Weights of a small transformer language model.
Size: 10 layers, width 256, 2 heads of 128.
Training: a variant of SOAP for these matrices, 353M tokens, 2691 steps.
Each number is 500 + 50 x the weight over its row's rms, rounded and kept within 0 to 999. Layers, rows and columns count from 0. Numbers have three digits each. The size before them is the row's rms in percent of the matrix's.

# k: layer 4 attention key, 256x256, rms 0.0968, rows 46-127, columns 128-191
# q: layer 4 attention query, 256x256, rms 0.096, rows 47-127, columns 128-191
# v: layer 4 attention value, 256x256, rms 0.116, rows 0-18, columns 128-191
# o: layer 4 attention output (transposed), 256x256, rms 0.0843, rows 0-17, columns 128-191
k46 097:500457584471463516501544443493502519537536467489544556550487445578509498508487453477545469481496531498554516612489486586561426504545452419540538531571625443440512526478530495477581403545484448
q47 100:449515568452490474543645447543503509499456425574519516539456581488436521528461530549542527518511440555509433545425470544558511462494452573570506588440561452383513544436469479453527500534490497
k47 099:513542440509511507399557469476509513502441605547538420457524471429507526494479479498433539354481537476489472377453455531551447548491536428473447463531502644565483583516511604530438464538519586
q48 099:549471603395505509435506439525478467503341415419569477525528453569490424534475511582536570486495536491446458583589473547541526353596550534546513484515506527408481526514461370572464534580468515
k48 101:499545532542492478533524440464511578479512532472451455578574479485456469516438507524482566555560523584509604443445501570446507515462430519583484475527568404477463533560560475419571490400488538
q49 095:549512463579483477375568407488496533487544442522461483526394548523521471554465505494568456592488279567470471439555522427422401483515586611473597606476447574467516552427525472473503533496459523
k49 101:542481479616561469503427457457496468459507535547448495507455517496482595573463540533399481468503593407523542420472511549522390609511540437482503454362531449602453403576480513401474547446494470
q50 104:541533460466498479544501479435493532424375548490522502517524517462569417598519468555584558561453430467486512475517499509467504514467568527471514448484601539464537456600472565445501594558410539
k50 095:500474470507499528455451483555507567469493479534518456489406542607458515466478488439438534527466546488391565515421476481485474572522523501553564529572488568501389509440561503594563415454585470
q51 108:524501605493516524533479519490412507526477483522501558490599490493506524544464489521493512504541575487533409501471546507443497529423472500493383462428513532564477513492426508514423530490561472
k51 098:469448483542519478518474422515617396507514502562576459435507518478483526469510536560568513480532539570571572592609470480555466522539485540446587490520558406508648526542521454545535604440484566
q52 100:473504618448463512363508502500487516454537578487494508493616519473431439493533564512545580511445621520513526468516518524507421587480578569442501448454566436488462470405506586500539556486511563
k52 096:509437477485514437526528487544467519405548508543491494479531469423555561482397460492515544511469501510520557507511503478440503408520431449602453500481449549549567518448402519504474509494518461
q53 104:504410474465456540504473414494523467518495521527507564537487528552545556545544440544516528557459431556572536575392437531448595441488446453458444561427511508581460467511511531485398395468560558
k53 107:501528502657455471513595426596480478491416521548442485498428498553580518525524456518496501446446406446451438521482538515493562500485492512504534537530524430510483501451466564517534459488501416
q54 100:495527524535518487534404506488491578532530444619504452547528430487450561583511446522416481566491449499526455415552530494525553538413614447499522462496509540605391440543423520471473548570539511
k54 090:624532504597489551546508517533444362476542460393540506465496498473479507488482529456471530455520511546485620588500362417463475418529511556426512494474610539484532433459511511427571411514434534
q55 102:519430437527467456447438476510633507498476510441554427492472544474450476507468502483556546468460488536521522506594514550431560414589483523435563450486536531532511494484487600472463342444577548
k55 101:458514504475446467504560421587542575523499550525391477438448502508503540446512651425530499514472570464506477494503482473428575508507495467520511492510526559570542476523504489453662559458512468
q56 106:553483553580455555513454504496536494574532486509535479450560483396471485477585518498412408452507461606574556501478491528592524493527410495516521525566446455593497477442521448470443437622506646
k56 107:430510514469449510416492523526474537516505516435427459500506493528539464575499364547499490560464483438590570560515483492621445500527509532461419480439543513558436451523469484533520519498511486
q57 104:535478447425486528502456467400575411552588466527428474393461397467424432495585506582558529467527487536534561440457525520564438558399530454567428522546374494570495496458446496501548450526481433
k57 107:507502538487493482537444474548393529505466514444489511459494497449688528515514546453532658500536498536547524441577527508542497525544488478542502542437464486379563448498463610568483463472442513
q58 101:425492564533508462409448541392546534521467446421427556507492499421567566565527534486516490588429461526463591430504591443473541574472492459525556595499386489438522545476479481513449513524504472
k58 099:452459588427490530543569477551473565545517482514513458472436612546510511459521556478516497467485381553546449523517486444410478602505503489494538473501462477552489546514447430531588490523538436
q59 103:488454422509523525495448490557584527479452513494514423440485505479514446505530487589456458536464617446457509546519510357473484474442459534562477464478441465428485552541461492526511538487524490
k59 101:556529469630440482481482421467512524558471394492484455504558497489490546520466469553528551464486509464417526489587501541484538600549578609520517443400469471530514552490522421513472595559535540
q60 109:508498543456514596552486451546504420535392522524453485604488538584462519460460548445540512507463497569563464508521408503593465524533461395557558576397455571429537494443497453464472514572573540
k60 105:469540480467494431520505455543558542590619517524423577438554482426607487515486499497438486457459474490422482506339494426523546574507526466576416537495536359612520528496478600496502487492462511
q61 108:504382581564512456556519515499500467458420498561536558514500478514538569526500527509525498489499456439505504473592498391502431543520538496457482441572518573504500444503443585475527565408584509
k61 110:512542433388479409574497544458483408525543543584432585449441521515521460527496594509573552490471448564504537601591520529455572475510503509490559507473489520500470564513436469478541544556539493
q62 095:449447577580532511502493462541574458530440482559518565529531474451513591478440499409511508579486551413556419443502479506524462430562539533442550486502547476529530514636450493540391523542503465
k62 097:491536496512517527530439521577499443514468489544522510574510441514373479417455462566524554515542464505530508530450524536370533497531579582606558485500472578424595460543469605483474394409513502
q63 111:506534528489474452512597475523579566476522515552483481460489581541510492453382505493541484553396470489473621486617581509408473363479461490497524537494516592474484583516524537452549556477494521
k63 104:546481484542478570514521412435539561515569496560550569454534451496506538490476507550495538483517452478522467535519501461483456546434487511539515523432508468485477581510449521522456481545545449
q64 088:472451562472516444457412509461459488583442478446469449475541567515451520461464505513547425476498520522518539471435494442457561456569525568454467434552609490540497414491544490482460544461510587
k64 099:560462517471439530514522529533534441428418368561469615546447475416420515542490600430486445526506472540557452489559441426530534550534490463508566597485429500576582563488550475502564498531566500
q65 087:457475471504525545426507458506485536523531480518544579505550560443426537408551426550440600473532577463393427550456484390471519509464514373483566532531446541520548563517454564544470467497379398
k65 090:541574553563508434435506481456473478408498464574440604533484421566505511598524472546534500497541448444564523429438470505491393572425483476476547455560510544436513457512497409494529478535542495
q66 094:513517410586539508510538524506503453531473539498492449451429438553474485487470474443539424430404550512519554505532519486504467550592519452538554559554438391423545487461486542502482588495484545
k66 095:493458542512427535483474410567491443645498472525533498584383473469487435476475602547492430485482493550560496596553500519558468437513445536500561494458481568621494469499469563426450517446561479
q67 085:571516503509537503489561468436505487460536420474537558531480467418473481499461498469539491568519427507592409501516575508508423562535574549438552518418460428456552411462629523521526586548511537
k67 082:543429556487490456536548540590600440425435555501524493532535430446466555525500443515490517493556605459437502546495510560560515507522477490519534526479466487510496579549443520479495451525472563
q68 086:440617538458465593541491525479513451536485452520498505491473515457478575462510475488540544440451591396515563505477511494485482464576563620505492590459534452504454530463422551487610391457530545
k68 083:574463498497546490504537517488589471491490405557508533588456518473430491578419477510591443572637564596425620591633470514526448456486502534415518602478543490505491495623486542571469525515522574
q69 085:544512481594459563502461415569501421517576480483544525565482501537436605509490537492521493520525408495450573487623472516416452536571566561470548427505424493501497594620492514433576537300320566
k69 090:464489588421595497521444574490584502553530545590514480516526508457405544452563490456533408422480463513436478422483511384576557418473558541548414520519491511427464473424507566557501477574506513
q70 082:545440482373551427479590412559569484435496486462493494443610440484502502528528528544437556472473462478488454510549401597539555467471512511557550501520456433548575567400510552558515555517557516
k70 091:442516547480500424506382481460490500437503475488541480475472522509467468582473457513463464441509488477519542466448571442593460537463520530494488569517598511461527400449493506541525469449580496
q71 086:413433598604511419507547460564568490514501491463467556465528637389436466457402515479476590551595421416439460461554512484477477449464437523504448382462498473510516571460444458502492517592569522
k71 090:494533397411454536501581544456484519492556579497496490461528536489492542489568518529517530561464418546408520513477418548482463532383590575559428484520449434530432457498424565561425581453542537
q72 095:438437437483450480515475452551511518476479609510497449515505470529541486464550599508522453461542491561583500425514485558466464477369466439604500528651493472553535554471507496497468493553558523
k72 091:549522456490516470532429521466478557517459507428524509471421455579551577508537543461617474505471510524455524436531401416533485474523576443400543520474487476421483484525513512617518559510566441
q73 093:523439517537454530564388463509535438496525590571467612579561511570531467594490547424572531529446436522516543436556592573417451504514618493478585530472423529520613578454481469474458487486525564
k73 095:481561519477541556533519519508586521575523414475510547489483464394535509510454458531464514476467427471514456458453484382590478529454518484531496478506496425472479395517464533484521463599474450
q74 097:488572539404529524435478521478427451475517427559495452456488524505494460605443481507552440552525530507503528483430519459542471579421527568478419537414552468484485368453509444441567424478555403
k74 098:527494516580513493615483512572443450441459498561481564585445437441589518561532556523610400523519512525535612497499535525401541539504491450408497531612438492537541514486567521514468588570512535
q75 100:551421503561488504394442476501487420488456544558509576502471545542535461438524484611517471578487417492477484527477534522522463467500439472515521543455508533651553489471498543491486554432560439
k75 096:498436512525466442524456493526382553503613534468518653518556538566492518560559440489463484451512604458480520545541523539498484530440467543510448461555445510441491482515513544540504521552399484
q76 106:564443447440537447492435494397490379571557394423539506420457491486445529529459472411568540481525548450440585432673555500434436544527578512496467524476517570518524414532488550458472492486484451
k76 101:514521565522474528542470599511509561424468503476429438578515571466475543442564444536433570489505466545553632532437483545506449448526534554589455532552548448545488490504498593502568480554563472
q77 095:414480509465503469478511480511452460518443558417483449526481507502504422451529440519535493393572564455504589601583507533352505539489459541515488455639489558561541487463443487518408547438442593
k77 099:483452509541534455494411509474483490496501520494490528450485554487555500459531485453537497546445497454453522469452473517558574478564529537413547496462568605472405463499453583499596493371522560
q78 107:505583493573487542473513511562446588423516581473495595514487438488477509535482462515452538495449496461432539574468502427499555666480499532505430476590477374483519483539500564564514492496538531
k78 106:501479520606460553452489539526435513504523459466469489381439443552485396450527443478536574493407485470486573416601539515612499574409529476553533448475502536420564436599521555635519531478405493
q79 095:546521494487467456520542419511517511507520411447469542536376384536470544469451529471429580473521475453455490448555473443507501494532502448505528533524493523501560435452453605446489502433467429
k79 101:494461506555461501496496482443417446510521450524403547567515596469393498557590517549470399552586439618553443511405535442453533468546515479525448490578444514501449473517517525407431598468472570
q80 095:453560435514490522430502561602563496540531466512494593550430470553420493472518562496521517527491400563509522512510507536488511443469434510461522544495435548497527611482464444502474526492543469
k80 092:479534407476452451521538552448479561446480511503479462442543497526541423541459542438418545447516499394490523436386506479519490522397450552534477502500499376396522406521491438483414530418497437
q81 113:501526441479513554436529542470479524504526393519425534527577583476517537502519497487420483568580534455505388504438395475552554525606483479551462492543478433335532528531379601566583509492486474
k81 106:434501556621546522494429492414518515451561480474523495513459517454464490556539501486512467486463581500408545533469545480552486532504449501587522509440424624468465561435568512485508475444514575
q82 093:507481488491543566482507532436435438417521532547471602619537552495446436528622455446537483546474581579486511556480574502522490438616526567494529514520507550498524489533556502552523468487488604
k82 096:502517475373457458478453483461485515542430597496529464529500519533545465481432452497519542405504470396451501423537583417450543531407478524518498491494512532405526475555431426511524538500461430
q83 100:525460496454467507481612434472495531487492516543452523493554438474421487492451508506535499477450483499407500543491479542589493553546581581438492487445571553519461499587553553520561500512512663
k83 102:467544491467576501486355537485533527387488544456464510546465548537497405542486569407525481540480544579522486596501445526514494473504516488478487554514524512535491613484547510411544396426442444
q84 098:490469426572486513564511526516494561559400486515477467562452499469472481501501470426386503504451410495469464522409432470522407538558544453586491549423565517484455511511458475551523540452466565
k84 101:515534423456571549465455525477562388537444481463515614432436421552463512388510429502424421446481536446447419556617546517443491449448528476501507496606487576528490479510493535443442504479479480
q85 106:549497488521558522563503514475547534478463582496432461526507417544531564480455578489586642543511363439563520508622527489418620439496460536481436493504563505530576597429514442531464436558510582
k85 110:512520457518469420529426512477499569512553467520493553520535595515600563532498501474483499529546509476510569465347551456481505448496481404535552499421559560579475376502480471538382481506508425
q86 106:567551490480452473523539503455550458535506553410515491426458503538464451513497465419550494575536539500494472525552459521492512454527497529489525526524508544454495424460498481466489493569433571
k86 094:511468530594589573563406527581554538462450445521494438620502562463517452526492536490470476553495467487551558513360456496639621534593452401505495521510474433557533563587441384477548517479533568
q87 106:574515513471520506371440551454537492463482495609468517481542486580553520517458487587576477497499381499462539392442444509498457486443457414450424405611489438495494417522507547483554444540472429
k87 091:490515481604482466539390524540485597537480470490516465462448516364518502545502509565370434381489503526522406507541488573530493495527574481524502434457485467404519554570522544616498556491508603
q88 112:435553586519468597588612512533458474480423443426574497537434541669527475503521561522510556549519498474465534434509580526558473389506518498504526544497372540501528575530469593510513434543508579
k88 111:492502468464476554469368489532522582545537583510486512595529558526532537498461413426423505502544539565613538461463491496486578492517460548489372512472553595510522372515522495481497507499518427
q89 094:530490541461565451414451566523535523436492511450586419482487507498516563553584538575555493514581512473507494433304445529424503397466436475609466552560612469577471583484382452478547465459579515
k89 096:488554496499506498522539511463548466512479516465535471524564514484550515501551497484386518525447513535482483445449467428535478480465533580513497633474509455433513407541532432504500560563573523
q90 107:550609484498486537441603465505552508570389499384524496491486461638448527394470441463468425477490448512499527563473488536519433501556445467476509552513538506470478528535535416523434479453503571
k90 104:565526541412535529488495594534456546499465480493568442555514497490494482513517498581523533521582539485417529626573522515583582497518515466574461401429577434427471504474462533459482456514503522
q91 106:583536549451573446561499502469573515523497591481387563556488428537536528510454430522519577420471421530509459427491517529502490488498430473461569486485529584626526494442529532498510558420460523
k91 104:468523492463494426468483479434412407472538578512566684610464532529494538430488394425429451565538459458466333499492444489516468558450547530468466525503530496494553572425548501485475604454561346
q92 110:523458601506522557550536394551563524465428542490517546634578519576538502487513418493491494529489491455546434533422473542559504479569461582470512453454507511439494538516537519504548460438488552
k92 111:472585446526504490456633469587492490543492451535567467480479554500516619440488512535432458480531448497509530623423662483446533570492410488453522552449416521465531509509509529470479573496479499
q93 091:499495540474563532480526495447513443486545487451571436489456503500461538420495521486524438486483458522504552482533489600546445465498456550469476471618497418386438421513501536552519500506480528
k93 092:577500480519532538484459443526477589439554446505488594525562573481424492581498474561470513481448481500442514578527531439489421571484543480552506490430513571514530556455507521454509531529575395
q94 097:521503512504549499542489561494486433455569428548560527523397434575417493534540567483471491597507583474506492506651550508483451477463509519377495474509525498532531576510513492436470516489612464
k94 091:416438518510408471523419400424435528460548540463457525460481484460473482528558476586530486440586526423485556467446533494530478412472495513514552484497458501470508438392555510521564476443490513
q95 103:553482520563501467557505544534518456492507529483447493562506488401547531481478485410504513562504596589473452511555502513451541442510472467588538514410482537548453508398588403543451463586576456
k95 103:425472392578484510481616461497518532529486565382490476406553547635485484483490432511438477573534548432502487443559503406466535545468497512563455436455489455402544506559563509566441476441481511
q96 105:415479515509493504568513448601544499502556539564499539566541494495487495552532530513575592476552452529507473504407500551576411467467560605588519502548434535443480533490544483452456515511580484
k96 097:611520481528410551533513500505461603540608451536511554497402540490533551535502532469560500501453533511501496521491475533514493459450522461559572474564422476607517403475553531410536481518495518
q97 104:574627471495436509433574526597460514504449463508580560461435449438469516427550503592451574528420535366563570530396550476499583546518360399473499455512486469549504521447433485470585460600487576
k97 100:495438596546533589500513480464497487452513522503522475469572494405558477611486554523406503437481524576596460429424518519450506525414569513544547578396539397537542572574484407539529542590500459
q98 109:479443498542443544409544515488527446366455478440607575533510448442469450546475514466447518547523572453484452445519512510501571448461487502456495506461482545507584488562512481535461445469464541
k98 113:478468468454476621546504540583575508494529432517405447457496494447509519461565399368541568512464501558515557495460543530533578477545547503437483478536496514455505457467451487538504510445499547
q99 105:430522510606535472470456501532535463533552503538623539433423431502516518490596493438543521464487478460472501538456468523532569480495563396494534519511515583561499517509521468510527471526470482
k99 106:432535507437476460500473498426439601508501490463487472520519467588451527509483479497445392448503533575469513449506454484405395538468495522517489503529587411403595470540580426523504444534466553
q100 103:552468529397464569482488416535577493574412482463514510530503503467426517541531510489572453467498499476516412409452591503499557596537556479464457522480505467509386531470554481526583535497547494
k100 103:290448474490469438394481589546536545506483527499466519401392490513574493445482466494518486482592499545590514514550566436424495538522417492482500450486470560603492580524590616457458459501503461
q101 104:542558375571483486432551518452489378527467478508513525567561489439562551515545472543481480591545575406533536476470472511457544424511541469538482557549558453477415508473420530511587447443489450
k101 106:513518537493472462442492584657511532470488622462507507436538471604516429474452433594549441458490610512523415484483520419457446486465478492512532417441610559477585527430547541508470517403465495
q102 097:482483556496492509528487518544423589571486453545413535563484530445480498463472491563535504485471390399511424562367517490468483560513489594583558613502517417516532552471476562569431523520515518
k102 101:508480555450490442499581499470521348412540522517509511480534384485509544467560488489559448419480434580490587435538510544525465548443485427430513514522483512536415625475490526528449568537554381
q103 106:536486524563573400446546560417511481510521513517463477484571615518509510524474514539623525536487532454490516523523458492385529542494563515441585500448519442535551377581443469461480593555539545
k103 111:446535518607459583435474459452480537506521495505407434579432547465445486441507584555437462471580447513491570608483490448563349547542546517489518463543542527480492490535504509532583558483433552
q104 104:482471577392458439490572547423594474536486544571524508418334509491506575485477416557634485471507475408415481462644466503494499538518544448565426512480482599495559548477525545521566511466503539
k104 093:467503493545509480553456550630477542553469485537386453520450511471513490389539535466504507523462465491523444445477628500472407497536478523474552583564413427565337539492546446505450445445508406
q105 100:474548558497477423486454559431470505464512463522483519551477584459548505489507541523531544457482552589528510430629562505424528478468563537440550503465484420498420465449476460523540521548583469
k105 094:460494544416526501461530511506505530496586525426469506450512495418416448455523477423421501351481585456424500604511455561558474486439420601455503615458514504568525507465596587478514443525459544
q106 106:453497626547500520440596452510586561502530459496454450531513552538407515516555457548559534477531478487525490447536469611415532472525509483515438409453506575566510488496490471444444513571477375
k106 106:537461535421489538394540448542500532614516587576478509453541587448423497408485474497484387543470484524471494529590494566468467449482415451398527482497532448500520632486404508563478529561487487
q107 105:474596524560637561454388472522471511561451504460615405513498414494503425481523577527501490571486542553562650500524453401579535619448483455494459492487553502508470512527558510416562492461485451
k107 102:552492490484483430515489508512425526493423460412542493488454470542598424589490485531489564487506505476546614544416496408578499417429482521550542537385586362468477464608496468461483516551463538
q108 101:474540471536460454545541507447518499583504456531517423565509507526603457539452423544548455513412452573506486515472410443501524528440584509512554497564488562526514433425553532463449353477579493
k108 098:528588476486569519464546533514470583505478493490429538444597574471545508556574556463450419488544533403455561426544513487456530479538513531510492528502376511470519458515594509494494568497504595
q109 097:463472476400541369511463405542450521473469403475457384466536480464462506503510564518430565516449574559422569467578538443469507523406428519431462436563456524501487529443461529492522516510538456
k109 098:562545584429595512520536492587553542433499523526541605360414458476479445520514505567595515543566579502584495471475466551568508408485446494533495561411557435509537449475435482478540483508556531
q110 107:492521466572431586456476446523545471507559432507554510431515532472458458581540540562573384373487528570568453395506451606572435515370558543532456499467487518471487534536552406516572543448475540
k110 108:494507495507499464394403432533437578497444525494496485491488439507535455556443513544484441559403527470553578423431492564482411499530461451539548452484552469441471431559574617526538457542449484
q111 105:519465484502519532658451468544571584538541535560464463464525521458490457555534449480464520509426502485495426440542482529549449524560508421500539520449473496541577413566545470375494429535487508
k111 095:457542534488433468511549444505513456627508508414433494543482485426439572472523464495473474527499494512434521602419525487519460633403582522481492503546447590519448447459488557503485453518512512
q112 107:456616512565543527486507523568508433487493519405469504568428471518441460502466484451510522464495470541476474389503475522488465636437513516416461516564467636451443594514495548458501468408494452
k112 099:572419467469486488531528447539441491491501505542497556436472536545574495507518521514418434587500464454373507486485542490406566488597451431513490479504383540465456549472508492563487382532518488
q113 098:463549484541609484558480469463546458541507404514550501582550441481579482520468506508553496330458470511407496441471436491522510402568563548537529539466522487490462518469444458485472415537468539
k113 092:455508496496523538412383433510606512470458501542514513505512497472464553500505518515444538564446455513441356522498574568570519426472497457584516538533558541519481530468487638433447480443495381
q114 109:540385581495479547495513523503513621585457420502462545521561520485399380546524584475389552542514522501567508511503548593510472440478434528511503561568447402433466536552595495500500459567488552
k114 099:519536507491517536398531462605475583500484427421497486358537454551488574435496413529535510402351546506530561520535500506472535456572497526525486466513555468567533456566459615591555442591459499
q115 108:449442526549538501556455541485562519421405449486487438506464492516456492508405535449539524490481534506518508555602476522569561341548532520517483502395577443473534507473446469511507543513551470
k115 101:570508445510554539485389448585435513533513489487508486520492471547431453419451476564525564547500536495435474528459492438517524498512395500608548492489471435521425515384436412447540498424498468
q116 096:496552643494503511550571488470559523557462384519498477478462542375529489469527518524527469498459458542451538503494532481554490498571537431459478533473487455518600560534425561503540474594474512
k116 099:437402413485454494402507478497479491527541569538484536490512428551466519474419473500509476524603453510491512438539583546501564539558555459442550565396459610582507591522467559507544551499528446
q117 102:543515397509520461550585421546440510528489472500509520551441517492391426546452554478519427472505523454506445458527465577529541542504498411495565574575443463479505445453485552512506539509569495
k117 104:503520524494492576452447602427517462481464486338516441468582518522588569460496537492405561423560472504410518541329482414528502534536555438451518545454554537457463576464386510528472522531595450
q118 099:493470452557432509491473459488489539503450490403425546441566531531524468471378439565495448492414544389524573515521519455455552438562464557530478547440475489453560473506553469546560558521520427
k118 095:572535565565567541513494492469513439443391457519627426558481515513448458489604538477538459435578474410449523530497526610505466578475464575589458449495485559542515541458418510443568546523406583
q119 097:520529472440479557471558442529442538473491601480493587443555477432425545609490594404486460534534506445525501532404559536471490393599470568415542548549539552517561516535522518410609487488409516
k119 103:493477494408557445511416498486596520463502436514500457445459557523527510519542449500508459516547552534469481490496480450537537553435538540445427540524533536501447440493500575497435401410505454
q120 101:406535508541454549421478465476502458543551449464515539513463509525547488530511497498496550398495495492591535528514477526368499569562470475476530525447489502584440418476505513461430461469407509
k120 097:407451501560600483481495480511496543455566539429525546380513481528514497494471482503517384529450523508467539531533551478459568469455584395421457522463549471486504572502460541484511421565484486
q121 102:496485543510461555488634494424461481542500517418560437441462443512464492569520444441510566629490539519504542526512451520522484392514587456576555486490539536530486405498510546475533475524523419
k121 107:489529504542450550441466551464469571598437517587405510511496513550464476426478434487589488413467493515558465499538442475468592592462535517416499524468477498550519531442532478417506467523489550
q122 107:588564495546489473609525499582470535520494445597445575549469414447532477382467464525429500644438537495474487540501493568572529417504513498553573529469428545443491562409425553490418541537545475
k122 102:452466495528405516492486442404536455460495522516550426406423464581474550516468552415587510447506519511494527538557572488536529484456549423551539519499434509457394533508499458449448594495472506
q123 104:569407516567495498499546484522494474434512540593484585560527534550620502537592491429527466500518454517481457456432565489498481508585565502484500472541482465481513511504479452558547443567555441
k123 103:537479463503570518425533441530627475543530538516368425464494563491519476496515469505524472498486532464448554426601556515495470497474549460543429420557517535499569514511462492514449540462474531
q124 114:545467522493560474494521559392557474559514494470452529502475488488461474506519493541536459535567519528472392422598506457495460452450618458480491429418517493536455453538511528461576497532513471
k124 102:553433458427520497482468424470547504603449555518453508516527528550516545471443610406577460507512554585478513461540499538538508464528489471581560457455515528655481482480501406497461543452594467
q125 103:522459447473442523514476346489417506520555426554493483436500552543515446457391467543516470408499533534512510564490508573462489491479473424488480536487570514414411456466490473463456631517555478
k125 097:391545495604427486428490471541516422536598515500490550521528556454457598411550563518373615530526491481468517529522448523589467458556488485476531429535484396598471560474485359485475501645457527
q126 099:498473408464551516502456490539525568474501523456455522511543631432539521478532455601559556511524461535550494432561487407446603513564483502503439501438484573520528510447524484536532516565469564
k126 102:497418516510489528500521468522456489530553478488516507543483509531412426586494447372489514608508489414495435480461575458506429550512489485493530480510550450698518540502497434478480485464528481
q127 112:556560515549562456547418533462545460528425430433530619480529533483473385432533475573543521488450411465426485552623593527450573488517605471526593448547437449450504524518432517480431594492532468
k127 104:531460527582414558487489495497402569552561465531427479563468421449456471498522557466483573476547453413575565456465493487524498553409456366549524450546401558527439550464548606474554550572451430
v0 099:504492485538568435516567532469547460517487595476546557557574509485589489482552512505479469551396454496512486597478524524507504576486500501567556378542471502531522453525503518485546389460513513
o0 105:514521502523524462459503511473501496547617468491549511495497438557460555507537484535535381472537489442472446557436482523481480529431545489433508479521475471451491478551536565517571546584467579
v1 103:485509582452512453453508503545536513544546486460506547466573407461523429466508555465398544467505405499488475476511423473598565490457484378474513464555516494536538514512493508454473468530584521
o1 108:509457556432530483547479433470618538509584443565415470589471442468518484513521526580480459480572444576490482449467539525502484500478513534435449518501502525478510429529524622448413516537427501
v2 100:501442595568500466599615491494509585481523485444581459427509482549512506487456540537497480517536511542464576493460466567503479515528505556457531555475596445559544493558414403518501557515498503
o2 106:550516512525513431540503465472489549457472453515451442489499502549569450490438531582609526536480457573555431450526519503446470517535556533477488466371441538467452408539482507521548485437461562
v3 102:447477455546533473554478503572503571575477471582584539527550448609477444495485545457505479460510467553476554566481541406520534437495513369518529478506429506488450502535472443435480476457461447
o3 104:499546447460430452495509450554444438559559606484461431500467382542587466512453614460592474386472516474507405498527509504567520568396475476564513498551421451519493431512509405443468532458451451
v4 105:534470472595556519444397529513506560550503457548494521519596490557440413470467516456434558538553511544450441507548440600429546508447454434450479458583558509462533464524487445574535418447470535
o4 114:504499354569529534592458553514542501605494468518450616481518451517481468525529511510466484589571456538581556500484502488533534525494505474559473584480494559508490531533491506528506518477485557
v5 103:447457490617546463482466431573439561428535523552471503412544492533547445456526489542586519497548609527471596537527428484474604515415545486563579518565491590507560527503564586557509445538434545
o5 109:580594481477528493477473421549552571447519594505539456480463417493524537481473471508602527477400502449446473465534509546387512440522516506511465512513503594485496495514532479546561605442554472
v6 100:522581521457535464595554535483540514486416437440608446390486478528488559549596638541543506552471481502533517520426420521507569436489562540447497567474470454515478521441472508496465519513577588
o6 107:597466622493485477459587531423563456467537486453588501433455445501507490621503539439480550535542471547537414571445470464465359429610476485372548539456546452501416379572405500499419484505566485
v7 100:611408459498490463490513369509525519548420537570439428476504474578425492549526544500568542451441542484589505387531506495507468461446463596573540513529499472499508524502534480500523535516498571
o7 104:423429554518485528468528456548513476583564478554509485582558565423398425466542575505503517490475456526458458482438518507420569538502475572497502494520518575550570472444479407463545515512564526
v8 105:537477474485504401463424423542508508509436508534582491529569448442499563464440553470564502467509415460488475370432441507508537564484478548434378479384453533474476518513487492508554418522522517
o8 105:518488462495565464504579544569409375456456531431468622587519476478522514427558463562561575514498440459551595532416523530521620391463522488496488549455494524430574546569569505520565374473409596
v9 111:577460470427412511423474420423499447526444509480496443470480442500565464542546576455440464549474554480491385448448548586541381402489544460541518509478533503514389463474458528481577552486407494
o9 107:469486519410396555378578460530582498567488549484525467639506481502469488496588525424455542583491444500569484553584469544521471496469426535495516554504494511551504521468494477414517412546512560
v10 112:484538574452599554462599595486528535498486529492427517533480591527509414494437460501412490509450522441550481414496541430595364563499529590559539509424537445472443511528491473468498563537477497
o10 109:442458547478536534467507454458526475420524495507457462536498501512466582495481379500424385449442491477426462501460502443553421598495493561568514400475480488587479511553428603482438450514472402
v11 109:463521516493511518437440480566519574378549468435516540376466530472425460544592476545479455581520482510516492420527503578436492464544534436537553483586465510440447576432535486579470543521518565
o11 109:500525541561489511480466503504558530528555525541478566509448488469467518581592538535498506591518537476674551457548479596436425456560502523511472507488560432460459542496506463541470505438521501
v12 094:435516446475503550519495523471479521469595500423500561463495431472489531492535452469439625560454465593533557473525505483569470507451495551494447564398509424554490514524469556450511504525492499
o12 096:488452550479459480525455478361477501552395483524422538404527547497512525490510524478476561527478444548506420490572575503478535418498421493538565458559458529566575501495476377449479496587375490
v13 095:529507491547524495404613515488526416466433529464532516399510462524459529511494524455521471590503475508457542474519497512461512546520493503511459409490498476517474541486544402457513509647510608
o13 100:452413645448536460413476496528559450459571523521553493458468508487569441628472422498529489508486497543517553526512589558562458487571531503447396483482546524509467432565554562505562400538505547
v14 097:520554541455528518473471471651454511433471441558592579572461542462473514560491551577496496521571520452476438604469462539483506544507529503454455502493564552504430548518485373452633530555540457
o14 098:491480513438493424555519579519436422487390532537442567512438479493541490522473569426494502564409642438456513552469489571513453445534506510553524586438508420490403475477507469531448523450514423
v15 104:512519459542459439566493595490492480505508418447518508508419482525472404431483420599519420480471444543479510473479566513537567552462578499421537562566420487481561374529466490595560527546518480
o15 107:565562408540511563487485586463561424421532560488561563402474527499452430477525425519563507470505461502420436484420514526419454550548578348562530523445499484483550571508464444466574520524521441
v16 109:597504547501492622567592490460461425576516472494523558538423618459441471494436483487538448541480469486511455564396407462447516495485546536462516606458477517496484484528493459539482521466493482
o16 107:623409557486624523612455515456543497500469510503539527577583606527481517532496426548492509531447461574486473563425449501550434468498607500434549477433392502425463450580494468451478551432581556
v17 113:512475580518575549535596625509501484475507525461514442530538506563414448452418458495483566446391424494407433484490379494528483445466468479517557462564424535501549545490414498523397480493595495
o17 117:545408499472629581558556438533532593535414451525532524453640481463502512428477477538541519461482554473437487501461463493552475471469520496538479553501475568477458620590525513524464537451443605
v18 104:489538545599574494447463428454566540397561412511581509549522510519530561556542503392505466460515461503536514469534477422464492520488487556520496568480482396470502496492556581541423510377590531